Weights of a small GPT-style language model, trained from scratch on English Wikipedia: width 192, 443M tokens.
Each number is 128 + 32 x the weight over its row's rms, rounded and kept within 0 to 255. Layers, rows and columns count from 0. The size above them is the row's rms in percent of the matrix's.

# layer 7 MLP up, 1536x192, rms 0.148, rows 206-274, columns 144-191
size [114  99 105 103  80 109 107  96 105 104 102  99  95  96 104 101 110  82  92  96  96 113 102  91  88  92  97  89 100  99 106  88 104  86  78  89  80  99 110 101 112 103 103  97  84  88  75  91 110 125  81 102  94 105 106 101 109  82 100  85  98 103  99  99 106 103 110 110 101]
[[120  77  73  80 163 116 125  64 121 142 129 140  99 181 150 116  81 114  88 178 132 143  94 141 147 145 128 160 153 169  88 164 120 204 102 117 141 142  77 160 115 135 127 128 124  87 118 135]
 [ 78  73 111 115 153  78 102 126 146 154 118 159 117 151 112 120 154 133 161 110 181  99 121 158 137 137 124 105  83 149  85  74 113 144 130  97 134 136  77  87 170 105 118 147 118 163  71 183]
 [126 119  82 109 165  53 122  93  97  89 114 150 105 142 109 154 224 114 120 134 128 124  97 129  77 121  85 105  86 136 152 199 109  80  83 117 170  65 172  93 117  85 120 103 125 115 166 123]
 [ 80 185  69 154 106 158 105 127 206 164 152 123  98 163 107 139 145  58 115 132 163  89 118 159 164  84  78 112  59 175 124 136 100  73 180 119 153 140 167 186 110  90 131 185 159  89 141 132]
 [127 109  78  51 123 159  69  92 115 129 117 147 124 113 139 132  88 136 108 161  92 101 135 122 157 123  69 128 125 133 115  59  90 116 114 148  75 115 126 134 132  47  62 174 127 134  88 154]
 [125 114 152  99 104 120  98 105 169 124  42  98 134 144 174 227 168 128 116  65 156 144 106 102  79  98 181  82 168 132  81 129 188 168 193  97 130  82 107 118 144 127 126 147 134 155 148 144]
 [ 98 175  96 108 112  94  97 149 171  87 101 164 138 156 107 132 132 114 180 152 104  82  76 116 166 101 135  85 134 124 132 155 190 102 104 165 132 168 127 138 132 107  96 108 148 109 141 150]
 [ 94 108  81  59 139 166  55  84 206 118 145 149  98 126 148 120 148 125 151  92  71  92 116 181 136 100 107 141 159  71 114  98 143  84 144 156 147 143 154 146 156  87 108 188 160 127 115 143]
 [116  83 150  85 118  80  65  75 154  86 160 151 164 120 100 149 155 114 141 103  88 154 107 124 159  76  93 122 142 136 118  77  87 119 109  99 116 127 145 103 134 144  76 107 177 107  99 105]
 [131 111  81 111 169 120 110  27 130  89  97  84 108 154 108 121 114 121 116 164 102 189  98 152  76 109 110 140  83 140 146 153 134 149  94 166 178 119 119 157 148  71 138 155 166 158 150 187]
 [108 135 167  97 149  74  55 110 112  49  93  35 134 145 118 127  93 114 164 121 158 108 117 126 169  99 117  83  93 135 161 175 168 115 136 104  96 132  70 116 139  62 120  85  86 175 136 140]
 [136 151 117 119 150  63 138  88 127 139 144 144 130 158 124 139  99  97 180 122 178  96 115 171 156 145 118 125 108 161 161 162 139  95 140 206 117  99 101 211 135  88  82 133  97 111 138 121]
 [ 49  62 141  82 109 107  72 134 139 166 149 123 167 125 116 129 164  96 197 137 145 101 104 135 164 128 124 109  96 131 144 113 118 220 163 110 114 120 140 104 121  90 162 115 109 213 114 155]
 [ 88 104 132 111 148 127 111  86 113 115 145 184 115 123 121 175 115 154 100 224 105 111 139 158 169  75 166  95  83 138 160  52 152  94 124  95 142 127  91 143 100 115 167  72 142  95 134 159]
 [161  84  75 118 167 107 150 124 153 118 134 152 133  91 113 157 169 120  77 121 175 101 132 158  82 142 191  77  93 144 143 145 125 150 142 122 119  61 131 140 128 145 119 160 147 155 121  98]
 [108 104 123 102 131 160 122 136 151  84 116 153 198 145 130 162 162 108 146  91 157 153  91 145  80 144 132 158  55 114 113 123 140 141  66  92 154 116 125  85 221  82  92 114 154 125 127  96]
 [ 74 106 135  91 155 112  88 110 156 122 138 136 143 142 105 135 138  49 176 148 122 155 106 143 124 163 116 143 142 154  89 101 181 150 120 205 127  54 105 181  90  46 112 178 138 141 110 138]
 [ 87 105 158 135 101 151  93  94 192 105  98 116 140 154 157 155  96 142 136  97 113 152 117 121 134 102 113 152 122  89 150  72  78 143 133  95 188 108 141 183  51 135 126 110 105 138 171 154]
 [ 99  91 120 127 191 141  62 104 128 101 130 161 123 132 125 178 165 135 107 119 126 103 131 116 133 151 134 128 110 114 139  67  93 164  96 154 114 105 149 175 128 153 118 189 126  87 153 175]
 [141 156 109 118 131  88 152 119 117 100 132 167 179 175 145 143 130 135 140 126 140 118 107 172 130  90 106 124 143 121 106  99 142 168 128 103 159  91 122 177  92 101 139 185 128  37  94 133]
 [104 102 135 132 159  73 138 151  98  67 157  91 191 115 114 112 106  83  55 106 126  57  98 149  90  93 102 147 143 106 135 141 132  57 154 139 134  94 130 118  86 117 118 141 135 110  80 187]
 [127 127  63 115 117 144  84 141 108 107 143 164 107 123 124 156 107 104 146 155 171 124 136 107 125 115  89 160 145 139 113  96  72 160 141 155 128 101 142  94 149 113 105  81 152 126 121 173]
 [ 88 111 118  89 121 149 119 125 107 163  91 162 122 182 133 135 139  78 133 146  81  86 125  98  97  90 129 147 148 172  96 137 144 172  89  73 158 101 112 150 150 175 111 159 188  56 107 170]
 [141 116 123 113 149  83 103 122  71 107 147 144 194 189 144 147 162 148 197 135 139 139 115 124  98 121  27 115 158 121 123 163 135 150 177 135 108 144 105  96 151 129 106 149 109 162 173 138]
 [122 128 113 123 168  91 143  49 140 161 118 130  62 139 100 119 156 118 159 156 218  71 105 156 178  71 136 136 144 111 102 112 169 167 149 165  86 113 119 185 178  87 133  72 143 137 128  78]
 [148  34  95 108 146 100 134  73 129 137 103 119 109 193  95 139 147 144  75 129 174 109 135 162 145  58 126 109 129 190  87 126 108  96 126  82 107 142 130 139 141  95 128 144 140 125 142 115]
 [ 60 174 106 134 154 100 148  98 137 167 164 118 171 143  90 152 142 131 124 118 131 146 119 123  89  87 160  86 127  92 100 130 195 152 113 166 141 100  81 105 111 141 115 133 115  67 134 155]
 [125 148 128 148 125  87  91 111 217 150 105  71  66 138 130 145 120  62 132 124 205 105  58 184 111  64 155 112 125 156  73 204  89 130  83 161 138 131 139 137 213 109 134  79 124 155 124 133]
 [108 117 132  84 128  82 133  99 115 100 105 195 123 120 158 148 163 103 175 164 133 131 147  97 121 114  78  93 145 139 110 102 108 198 120 130  79 101 129 103 155 121 106 109 119  74 112 129]
 [116 162  88 100  97 101 134 231 166 133 135 101 164 104 111 137 150 125 146 137 180 103 139 112 123 143 106 153 104 134 137  89 137  83  97 162 134 106 137  78  99  76 123 158  97  53 150 115]
 [125 130  97  72 153 131  86  27 175  87 110 146 107 134 120 147  96 127 186 136 124  78 139 114 140 141  78 120 137 158  79  84  94 111 139 160 103 112 111 183 144 127  95 117 115 123 105 151]
 [117  84 145 119 113 127  75 102 135 135 111  68 141 171  94 148 110 103 162 119 138 109 128 177 143 178 100 100  98 167 110 133 106 106 124 120 206 136 165 155  92 152 107 163 131  76 148 151]
 [ 75 121 100 155 123 135 132 154 129  97 123 116  60 105 117 141 137 136 166 110  74 103  98 185 141 115 166 121 139 124 107 160 155 153 123 171 125 113 169 190 150  83  96 101 115  46 154  97]
 [144 124 100 112  83 146 136 109 148 132 124  83 123 136 131 150 123  73 162 103 147 125 145 121 112 142 124 132 123 105 110 131 181 156 121 146 210  97  63 154 171  79 119  96 112  32 128 160]
 [110 137 151 121 133 113 127 124 171 210 120 153 115 164 170 200 178 183 124 171 152 180 128 119 120 166  88 122  92  97  97 100 124 160 119 152 146 170 125 167 111  70  55 183 106 102 107  99]
 [ 92 123 117  72 160  59 130 162 114 135 126 206 132 151 123 164 149 150 177 156 109 117 139 109  99  79 136 159 115 123 116 140 123  87 146 158 122  98 126 114 109 140 120 221  99  67 169 147]
 [ 78 106 141  99 129 145 127 109 191 126 147  99 147 157 121 125 140 133 136 125 153 128  70 154 179 101 102 122  90 123 160 116 109 133 122 199 113 136 160 140 112 105  23 153 121 142 100 152]
 [ 80 135 153 141 122 103 167  69  88  96 108 122 176 126 115 144 160 121  99 122 113 137 139 139 137 104 104  91 142 158  97 133 181  83 140 190 122 210  94  98  96 109 201 110  94 139  99 108]
 [ 72 109 132  80 144  76 128 119 112 117  78 206 147 142 117 141 163  41 132  78 113 131 134 138  85  80  96 117  84 104 191 118 151 112  59 161 165  82 131 129 140 108  82 120  75 142 147 104]
 [132 106 134 135 172 113  79  50 144 107 142 135 137 128  97 161  69 132  90 178 184 140 147 134 161  85 107 100 189 107 185 104  71 100 192 111 157  84 125 133 106 134 118 144 140  92 155 136]
 [148 158 155 150  91  98  76 137 175 131 154 123 167 198 133 161  97 108 176 126 119 108 121 130 164 134 159 163  65 108  73 132 111 114  81 103 110 117  97 123 113 121  91 115 145 146 138  94]
 [115  74 110 112 157 135 166 141 150  86 158 149 177  99 133 174 140 118  89  59  76 137  89 127  99 101 149 117 172 174 143 124 132 137 128 128 181 123 108 155 172  93  90 102 108 124 141 128]
 [104 139 107  90 143 105  82  66 179 141 123 195 105 128  78 132 118 109 147 133 186 168  95 181 126  93 131 125 109  80 155  81 141 106 168 128 132 144  66 164 139 110 104 110 141 115 122 126]
 [111 130 178  98 116 129  67 154 101 149  54 144 121 144 105 172 146  98 126 134 174  91 133 168 129 169 140  88 117 161 185 154  84 106  85 103 137 122 177 160  93 106 108  81 150  98  77  65]
 [142 131  95 126 141  83 141 139 100 116 113 142 138 184 128 119 174  85 105 114 149 113  91 157 170 102  67  76  84 154 147  96 140 109 158 156 186 163 124 123 183 168  54 130 118 115 138 141]
 [104 136 123 100 102 123  84 123 154 111 147 104 125 111 156 190 176  91 138  57 159 133  54 184  93 111 120 141  79 150  90  75  75 157  94  93 144 172  75 196 172 119 137 108 122  73 140 163]
 [162 124 148 100 101 133  70 142 104  39  89 163 145 184  91 154 148  98 102 120 176 152  43 147 110 115  98 161  83 170  84  85  77 173 105 127 181 151  74 166 139 101  87  68 123 198 138 121]
 [121 103 142 112 105 149 109 148 104  72  98 123 116 127 120 214 120 123 143 113 164 183 131 138 170 137 167 160 134 157 104 129 196 139 100 125 170 163  61 139 116 108  99 114 117 129 159 149]
 [175 109  44  78 123 110 135 147 138  83  93 136 124 186  83 136 118 121 133 107 113 164 138 174  79 129 152 197 134 138  96 114 158 104 137  95 162 136 106 102 178 137 115 125 118 135 160 146]
 [ 57 145 109 142 146  53 124 124 133 121 128 136 168 141 136 127 125 145 136 115 153 100 152  93  98  72 162 154 115 156 142 127 128  93 169 134 166 103  36 188  70 131  71 150 114 140 171 189]
 [ 86 120  84 131 132 154 134 133 131 131 152  99 185 111 166 154 188 139 148 129 132 111 158 110 169 117  84 131 132 148  85  55 103 121 152 134 201  81 151 153 144 166  66 132  87 125 120 138]
 [ 82 153 133  92 167 139  66 127 134 145  62 152 183 132  88 133 128  94 154 116 168  81 128 144 162 131  71 103  96 148 123 132 114  84  79  80 165  94 134 124  81  63 135 127 119 102  90 163]
 [151 109  29 161 175  95 144  83 169 138  89 182 136 167 122 149 144  91 121 155 117 158 165 129 151 156 170 146 106  88 122 161 120 151  75 145 123 188 119 152  51 107  89 123 114 106 154 131]
 [125 174  65 120 124 121  89 124 131  72 116 142 142  89 135 146 159 116 189 135 133  96 152 157 144  57 113 142 158  84  89 109 182 107  94 104 140 121  62 104 143 122 107  92 178 113 149  78]
 [ 73  86 126 177 128 115 147 144 230 152 120 127  98 113 150 188 164 105 111  88  78 127  78 108 115 117  86  88 154 150 172 141 161 156 121 140 158 150 154 168 163 108  69 134 147 139  84 180]
 [126 183 113 115 137  85 190 149 125 145 126 134  95 158 166 176 116 137 146 107 157  94  98 114 130  60 105  56  87 217  91  94 146  88 147 113 141 111  85 114 125  84 145 115 105  84 166 117]
 [ 58  90 146 117 203 123 101 135 161  73 154  68 141 103 142 138 139  54 174 165 150  95  95 138 131 128 124  96 139 120 172 171  97 142  59  76 161  79 123 178 151 167 115 121  98  93 154 180]
 [124 103 141  98 131 106 103 115 129 118 159 123  73 141 116 185 133 124 124 160 177 153 106 130  76 147  68 148 124 108 105 115 128 122 105 138 143 116  50  86 137 144 160 120 150 105 201  82]
 [148 168 117 188 123 103 160 112 150 157 102 147 143 173  85 175 138 121 124 132 118 126 115 158 131 100 140  65  71 140 106 147 152 127 126 103 134 114 116 120  98 117 103 109  73 109 248 120]
 [ 94 110  87  61  96 119 165  78 127 109  80 154 124 141  97 156 100 114  99  65 103  59 121 137  73 129 136 142 124 199 132 157 158 149 102 137  99  50  99  70 142  92 144 101 153 144  88 149]
 [ 94 146 130 143 156 103 135 167 149 177 138 139 176 120  75 120 201 114 122 115 188  83 109 109 125 138  70 103 117 143 117 175 119 116 148 112 185  89 128 117 111 155 126  87 121 165 132 143]
 [170 164  94 144 127 127  86 165 179 141 120 133 178 138 108 151 124  75 151  93 121 167  93 161 154 156 139 116 115  97  81 132 145 105  88 149 142 165 179  79 120 123 116 132 139 132 178 190]
 [ 97 161 135 122 143  97 139 166 137  94 146 142 162 145 101 166 153 137 185 161 131 163 111 155  91  59 175 150 155  90 162 129 142 155 122 143 151 116  46 175 127 135 111 134 102 148 145 173]
 [104 190 153 106 196 106  70  98 117 142 141  99 100 163 135 100 135 146  97 150 127  72 101 102 156 121 114  77  65 164 121 121 152 141 127 116 113 124  62 143 143 150 179  96 127 110 109 117]
 [ 69  68 115 146  62 137 112  49 107  77  57 148 160 102 125 170 131 154 121  81 133 120 134 115  83 127 161 137 137 125 116 147 133 171 106 158 167  53 117 111 176 101 150 107 185  86 127 133]
 [107 104 157  93 189 108  82  87 139 127 100 185 101 141 117 141 114 114  80 127 171 114 107 157 112 106  40  93 130 182 118 107  60 188 126 157 145 112 100 102  97  65 112 127 139 101 128 183]
 [119 126  66 123 114 105 131 159 105 156 136  85 141 143 110 120 141  97 116 128 128  71 142 135 148 132 101 173 116 164 139 167 158 142  97  74 113 137  91  58 178 106 131 124  80 112 130 121]
 [116 123 120  98 131 123 119 136 179  73 171 188  77 125 115 200 106  98 103 231 186  95  93 132 192 111 131 107 124 125 127  47 171  76  98 130 138 115 158 158 110  59  57 111 140 131 165 113]
 [ 89  99 117 146 119  99 144 104 160 116 118 131 144 130 144 127 112  93 155 155  97 127  86 104 110 176 163 149  51 126  85 160 162 114 117 157 164 165 156 177 155 198 113  69  92 137 131 101]]
# layer 7 MLP down (transposed), 1536x192, rms 0.146, rows 206-274, columns 144-191
size [131  97 102  98  79 107 102 100 105  97 105 104  91  96 108  94 107  70  87  95  95 120  98  85  83  91  97  84  89  96 106  87 103  87  76  86  78  94 123 103 115 104 100  97  81  81  76  91 118 135  80  97  95 101  97  97 113  74 100  83 105 100 104  94 102 109 107 113  95]
[[ 91  82 108  88 183 131 165  85 132 180 139 121  70 167 150  93  95 157 130 164 108 152 141 100 163 149 159 179 160 108  90 174 135 168 100  66 145 112 103 126 103 148 132 227  60 106 146  93]
 [111 138 166 151 159 161 201 152 172 115 167 131 117 135  79 117 123 152 103 123  43 108 125  94 144 140 213  94 148 129 175 167 122 136 143 140 209 156 132 104 146 110 146 101  95 148 145 143]
 [ 96 110 150  54 139 135 109 148  98 149 106 122 116 134 142 157 128 153 126 134  98  94 107 140 163 127 127 144 119 128 154 116 137 168  99 134 105  89  44  93 103 167 149 156  69 136 104 106]
 [158 169 128 147 172 148 150 169 133 138 164 127 145  96 156 141  27 121 114 140 191 153 164 114 104 161 132  65 181 109 111  74 143 189 135  94 131  83 126 185 160 143 187 183 163  87  87 153]
 [140 167 126 117  85 140 160 175 132 122  87  84 132 132 146 131 127 125 181  90  99 106 132  92 157 141 204  93 169 161  99 204 145 144 123  67 123 133 144 153  92 157 124  85 167 149 164 125]
 [126 109 135 116 113 141 131 133 156 148 107 130  75 148 191 126 152 128 181 139  55 122 194  64 133  90 118 178  63 154  99 151  99 156 111 119  92 141 143 127 159 117  60 186 143 138  92 142]
 [160 171  80 134 115 133 111  86 135  72 134 135 139  48 130 122 138 102 112 147 152 166 136 123  81  31  81 163 123 143  89 176 112 151 130 107 135 135 123 101 110 162 143 127 189 133 110  90]
 [ 62 179  91 205 141 147 170 101 173 100 167  89 122 108 163  99 143 158 141 115 138 141  97 154 102 139 115 179  70 141 163 152 142 175  71 148 163 137 198  97 117 110 150 138 131 176 164 150]
 [130 152 160 131 125 102  90 169 156 151  78  92 133 134 148 113 101  88 124 103  91  53 153 121 127 156 102 122 124 135  70 202 112 138  91 141 155  82 122 147  68  92 120 149 140 109 120 127]
 [131 158 202  97 126 202 121 142 109 103 154  86 146  84 148  95 126 191 148 112 186 139 152  83 162 126 164 102 196  92  44 116 162 136 105 163  69 135 166 126  77 140 108 134 136  87  75  92]
 [154 130  99 173  93 170 137 115  69 147 139 142 161  82 149 121 103  64 161  61 111 114  71 111 126 100  98 102 108  98 148  74  98 172 106 182 136 192 126 114 116 151  55 138 135 139 200 115]
 [165 124  89  89  84 143  98 108 151 115 139 137 169 130  74 112 102 171 129 131 138 162 174  80 144 118 134 146 172 109 183  87 150 131 149 114 106 186 181 105 158 125 175 151 141 159 119  81]
 [138 120  89 170 168 121 145  98  76  76 112 160 125 167 109 153 110 116  51 160 149 114 132 111  60  73 196 109 125 137 137 124 151  70 103 140 139 135 145  75 113 140 136 113  88  53 194 109]
 [151 118 115 111 125 107 223 220 143 164 126 157 121  95 102 119 120 141 115  82 139 145 162 120 131  56 107 128 121  61 113  73 134 146  86  84 121 122 146 105 173 113 141 139 120 139 127 115]
 [149 126 168 151 134 113 116 159 134 132 163 112 167 107 114 183  98 147 155 107 102 171 119 121  75 136 227  80 110  90 145 102  77 129 159 118 153 141 139 128 166 181  85 123 145 171 184 163]
 [147 136 117  77 112 106  96 140 119 124 110 115  96  78 115 179 123 219 114 128 116 122 163 118  84 110 112 155 169 158 120 192 118 111 164  93 149 140 116 127  99 195  90 137 140 131 112 177]
 [167 109  56 146 139 130 171 117 140 161  99  88 119 149 100  97 181 104 138 144 163 181  76 156 115 142 186 165 140 119 121 114 140 116  83 141 119 141 168  63 180 156 156 109  86 117 151  72]
 [158  87 158  86 110 175 157 150  55 117 164  95  76  91  88 142 152  64 138 110 113 151 152 106 176 161 144 127 117  83 110 170 175 122 135 181 163 130 147 153  91 181 113 154 130 179 144 129]
 [119 144  83 120 140 138 180 209 132 160  82 126 131 167 152 132  90 160 142 128 142 154 115  84 166 133 121 116  85 119  97 130 124 120 136 114 149 139 178 137 169 108 129  99 143 160  66 111]
 [114 122 128 192 153 113 170 136 185 179 118  92 146 132 154 152 142 111 161 113  88 132 171 124 129 189 131 135 128 175 131 145  55 172 134  92 142  64 102 122 144 110 168  94 137 122 129 187]
 [156 152 132  98 127 142 120 112 132 106 121  83  99 170 176 124  95 150 143 106 114 175 126 144 184  99 145  94 146 132 125  83 125 169 117 156 134 141 130 161 102 146  93 117  59 167 111  34]
 [117 172 131 156 124 125 110  92 119 116 110 101 105 122 131  90 106  97 106 152  46  98 107 160 148  93  59 154 107 107  65 186 112 130 107 100 153 123 159 119 121  97 149 125 127  95 127 210]
 [ 79 148 115 159 103  99  92 121 167 156 134 101 157 169 111 171 116 154 187 138 136 129 158 155  75 178 102  64 111 121 134  77 107  91 172 149 139 110 154 175 119 107  69 116  80 182 117 112]
 [129 104 125 171 165 107 100 133 127 222 123 120  80 158 127  98  57 110 142 160 146 127  47 127 128 166 103 129 169 203 133 150  98 130 141 163 120 116 178 156 120 166 181 138 180 139 117 149]
 [ 64 115 102 143 155 136 121 194 174 158 159 161 124 119  73  83  56 143  85  70  54 166 125 141 109 168 178 111  95 169 171 163 139 126 126 180 125  85 173 187  87 142 178  62 154 114 125 135]
 [131 126 114 104 102 106 145 175 176 158  81 126  87 150 138 111 143 118 149  75  54 102 166 146 164 181 111 134 145 113 123 110 117  98 114 133 152 136 127 104 170 135 142 131 155 102  63 176]
 [107 125 140 175 167 176 127 186 125 135 111 155  75  73 114  55  99 148 137 116 170 149 152 151  56 112 126 153  65 191 121 170 123 125 121 145  93 142 119 163  79 104 113 210 130  95  76 188]
 [116  66 125 135  43 182 175 142 149  95 112 162 132 131 118 179  83 103 137 126  91 116 138 101 158 127 159 132 125  70 119  56 141  85 170  94 132  88 122 140 100 155 149 113 104 157 163 128]
 [114 108 113 120  69  97 107 148 113  92  80 146 146 185 133 142 148  86 163 165 129 143 117 147 151 111 117  87  96 114 163 125 142 136  98 178 143 174 166 121 143 150 149 101  76  77 127 133]
 [128  62 115 150 155 130 122 132 119 191 160 154 142  95  96  70 120 100 131 126 102  86  91 134 140 165  97 140 111 136 104 117 130 102 113 146 122 149 146 113 127 128 108 144 152 105 100 205]
 [111 121  90 138 183 127  93 136 128  77 162  87 157 122 133 111 153  90 181  93 103 109 170 104 155 183  92 183 110  69 146 146 174 127 158 153  83  86 132 117  92 116  98 161 125 128 116 116]
 [133 169 128 129 155 118 122 116 152 112 142 193 144 138 151  90 152  89 134 159 111 179  80  87 119 140 188 115 153 119 102 140 135 141  94  93 149 123 104 167 133 133 118  99 152 108 125 162]
 [115 193 159 121 138 138 165  94 143 147 176  99 140 128  82 159 133  90 113 149 109 161 119 130 140 111 168 122 125 184 165 159 136  95 123 181 160 109  79 153 102  74 110 111 112  71 132 101]
 [143 149 163 150 178 155 125 139 110 129 114  79 124  74 133 107 103 168 131 141 146 150 153  87 160 154 127 111 160  99  88 108  98 157 101 127 126 108 119 168  84  95 134 162 151  75  98 190]
 [112  78  77 154 165  85  74  81 117 109  96 204 150  86  87  99  94  48 151 128 153 152 108 175 114 144 211  69 113 111 123 172 137  77 138 159 163  77 171 113 148 152 162 116 140  95 171 179]
 [133 161  80 109 117 130 137 115 168 138  78 122 153  91 155 120  84 129 122 101 105  75  56  66 192 106 188 116 114 166 158 114 142 132 132 116  99 127  64 127 103 144 129 101 155 151 149 184]
 [126 191 141 121  95  71 192 156  85  87 108 124 121 150 113 127 168 118 150 116  86  95 131 137 118 127 149 139 160 187 149 189 169 117 156  66 142 142 141 138 146  79 139 115 161 129 194 156]
 [ 91 144 113  77 146 148 158 135 134 149 102  96 153 156 125 174 121 196 106 176 136 144 174 101 117 165  97  99 148 114  79 153  97 181 159 126 102 111  82 143 184 157  84 106 129 127 150 128]
 [ 84  91 117 125  95 117 158 116 113 156 115 113 161  93 109 144  60 135 120 139 182 158  87 142 106 142 158 105  88  92 170 130 154 115 126 117 161 130 142  46 122 118 129 180 152 185 185 170]
 [113 103 112  88 117 123 113  93  98 138  85 146  86 108 147  93 153 147 164 102 161  47 183 106 103  89 185 137 140 164  79 120 101 130 107  62 143 134 110 140 139 121 119 122 144 205  97 140]
 [143 135  68 149 118 147 125 145 143 130 112 157 140 176 147 127 106  67 163 127 174 138 115 143 104 143 121 144 152  85  94 100 203 148 140 108  80 148 115 113 132 140 107 177 171 140 124 139]
 [148 113 187  96 133 175 142 171 123 195 154 196 106 159 101 130 121 107 172 162  92 132 120 136 178 159  91 100 111  82  99  89 179 124 182 149 128 110 123 125  90  94  90  79 172 144 135 132]
 [167  95 125 133 102  58  96 110  25 136 117 133 133 112  87 159  92  61 146 110 185 186 159 126 100 120 156 131 124 139  72  58 116 130 106 134  77 107 141 123 124 187 138 158 186 116 120 132]
 [113 104 150 125 187  95 139 100 134 154 108 108 111 166 170  82 138 120 107 131 101 148 100 118 151 139 180  93 189  96 152  88 149 125  94 129 140  97  75 142 121 182 143 110  86 106 118 124]
 [156 172 150 108  90 176 105  96 160 114  69  99 103 107  91  75 155 167 148 172 126 121 128 124 128 196 132 144 125  72  64 145  73 102 159 181 138 147 151 117  92 128 152 112 152 142 120 130]
 [143 182 130 190 138 191 154 166 121  92 188 141 156 119 133 115  89 101  39  53  68 164 156  88 158 143 154 134 118 135 140 107 109 127 140 125  83 158 154 153 125  97 157 127  98  93 117 141]
 [139 148 125 130 136 100  98 168 167 176  83 114 154 127  99 122  93 105 162 145 109 123 181 137 114 161 106 108 151 116  38  74 130 103 147 129  86 128 108  99 146 151 137 131 113 117 102 148]
 [164 210 114 100 167 152 118  86 140 138 133 101 143 115 152 152 186 106 155 110  72 123 126 127  84 123  71 118 161 121 120 127  88 127 103 105 118 104 174  84 123 100 150 136 108 101  86 198]
 [134 134 110 109 102  82 133 125 119  79 155 133 127  76 114  51  94 178  55 167 211 156 232  92 143 128  75 178 137 170 132 156 113 137 129 137 186 116 156 100 115 117 100 118 182  74 147 134]
 [123 111  95 121  38 108 120 133 131 154 115  91  61 146  84  85 110 112 105 126 127 118 136 124 170  97 127  79  87  92 113  57  65 125 147 159 157  60 125 107  82 187 111  95 120 157 132 167]
 [156 144 136 145  76 102 124 168 160 135  69 120  74 106 129 118 105 116 131 137 134 151 168 101 120 146 188 115 138 119 159 201 194 156  99 122 103 167 128 120  93 140 195  96 159  93 153 149]
 [127 131 141 145  75 104 139 121 116 142 173 108 123 176 130 155 118 155 166 144 112 134  74 181 108 126 122 200 124 124 180 133 148 104 132 119 144 128 145 114 148 101 130 233  62 133  98 130]
 [155 101 171 168 119  97 174 122 131 125  98 110 140  77 110 122 105  61 113 194 138 205 100 100 133 148 149 118 130 109  92 106  90 166 167 146 149 120  78 103 150 170 109  92 112 218 141 108]
 [128 114  96 100 131 134  98 109 130 110 133 181 190 107 120 134 126 119 113 100  67 173 123 147 106 102 191 171  50 149 132 112 136 152 145  97 140 106  90  78 134  85 152 117  71 148 249  68]
 [133 180 128 158 110 142 112  92 115 120  90 106 131 104 154 129  99 143 134 134 138 130 142  75  74 146 128  82 116 113 140 135 188 177 130  41  70 113 148 206  82 140 107 132 127 144 146 133]
 [119  94 107 172 147 140 139  88 139 179 130  74 131  75  88  58 135 127 115 154 113 119  95  59 130 179 101 199 156  54 134 126  98  88  94 179 100 132 129 118 120 130 139 118 154  93 147 162]
 [188 130 143 113 142 132 148 174 107 142 142 139 142 224 137 121 157 131 157 129  83 184 157  65 136 121 117 118 152 169 132 147  99  76 133  66 104 142 141 114 113 144 150  63 167 122 105 158]
 [138 109 189 104 172  46 136 175  92 161  92 102 124 129  94  65 111 133  96  80 122 170  72 155 122 113 149  76 175 158 118 158  86 146 129 100 145 150 144 151 106 118  84 186 122 130 167 111]
 [ 87 100  82 143 121 198 143 142 155 109 102  79  89 113 111  75 112 103 176 119 126 179  76  96 136 165 136 112 150 130 171 102 140 152 133 140  86 137 123 165 124 177 143 177 134 109 106 150]
 [173 110 139 165 166 128  52 141 105 160 176  85 117 138 138 117 193 136 181 108 145 138 148 107 130 122 124  81 172  86 103 113 102 133 114 130 145 185 204 180  82 110  93 153 116  75 156 103]
 [ 76 119 156 119 187  91 111 115 167  67 191  88 123  64 123 133 155  64  82 134 152 126 145 124 117 147 162  85 126 152  80 128 131 113 124 140  74 171 104 201 137  83 128 179 156 167 147 115]
 [175 173  83 110 189 150 147 119  24 149 151 111 149 142 104 123 123 132  80  85 163 103 182 130  66  91 151 148 148 110 111  83 153 161 106 106 131 165 138  97 178 127 152 102 101 139 132 163]
 [ 85 121 119 113  69 182 171 143 158 152  84 144 191 172 144 162  78 112  96 137 107 151 109 190 133 169 124  74 142 169 132  67 123 103 107  81 115 136 117 148 139 134 141 127 134 186 136 132]
 [130  51 163 162 133 114 154 125 175 113  91 139  95 173 162 148 113 111 152  85 113 134 146 170 131 131 181 117 132 108  88 127 116 110 166 125 157 113 174 103  99  72 105  88 151 117 177 143]
 [137 133 177 180 121  99 197 127 112 109 160 179 132  98 136 117 185 167 150 131 193 108 122 164 138 148 145 147 108 142 126 128 100 137 139 116 135  77 115 147 168  89 177 155 172 116  69 112]
 [ 87 111 141 142 177  97  87 149 114 103 138  93 119 125  87 118 125 148 108 105  86 101 145  85 112 124 120 152 135 113 112 165 206 172 120 118  48 134 107 143 205 168 124 109  97 141 147 142]
 [124  50  90 180  69  79 129 119 163 132 180 170 110 172 118 122 104 108  60 217 160 151 132 156 170 129 128 155 179  61 146 152 109 156 155 126 124 121 129 116 120  88 136 128 158 157 111 122]
 [163 137 156 150 112 135 103 175 103  35 125 126 150 133 123 115 125 115 177 142 147 126  94 108 142 179 202 139 139 111 113 123 127 188  77 131 168 124 110 157 119 130 117 141  87 108 180 175]
 [139 147 118 140 147 110 152 115 173 115 122 102 150 110 167 104 183 109 130 134  76 147 136  88  81 102 165 141 159 151 156 134 123 104 157  88  88 105 138  85 162 139 144 144 100 164 142 126]]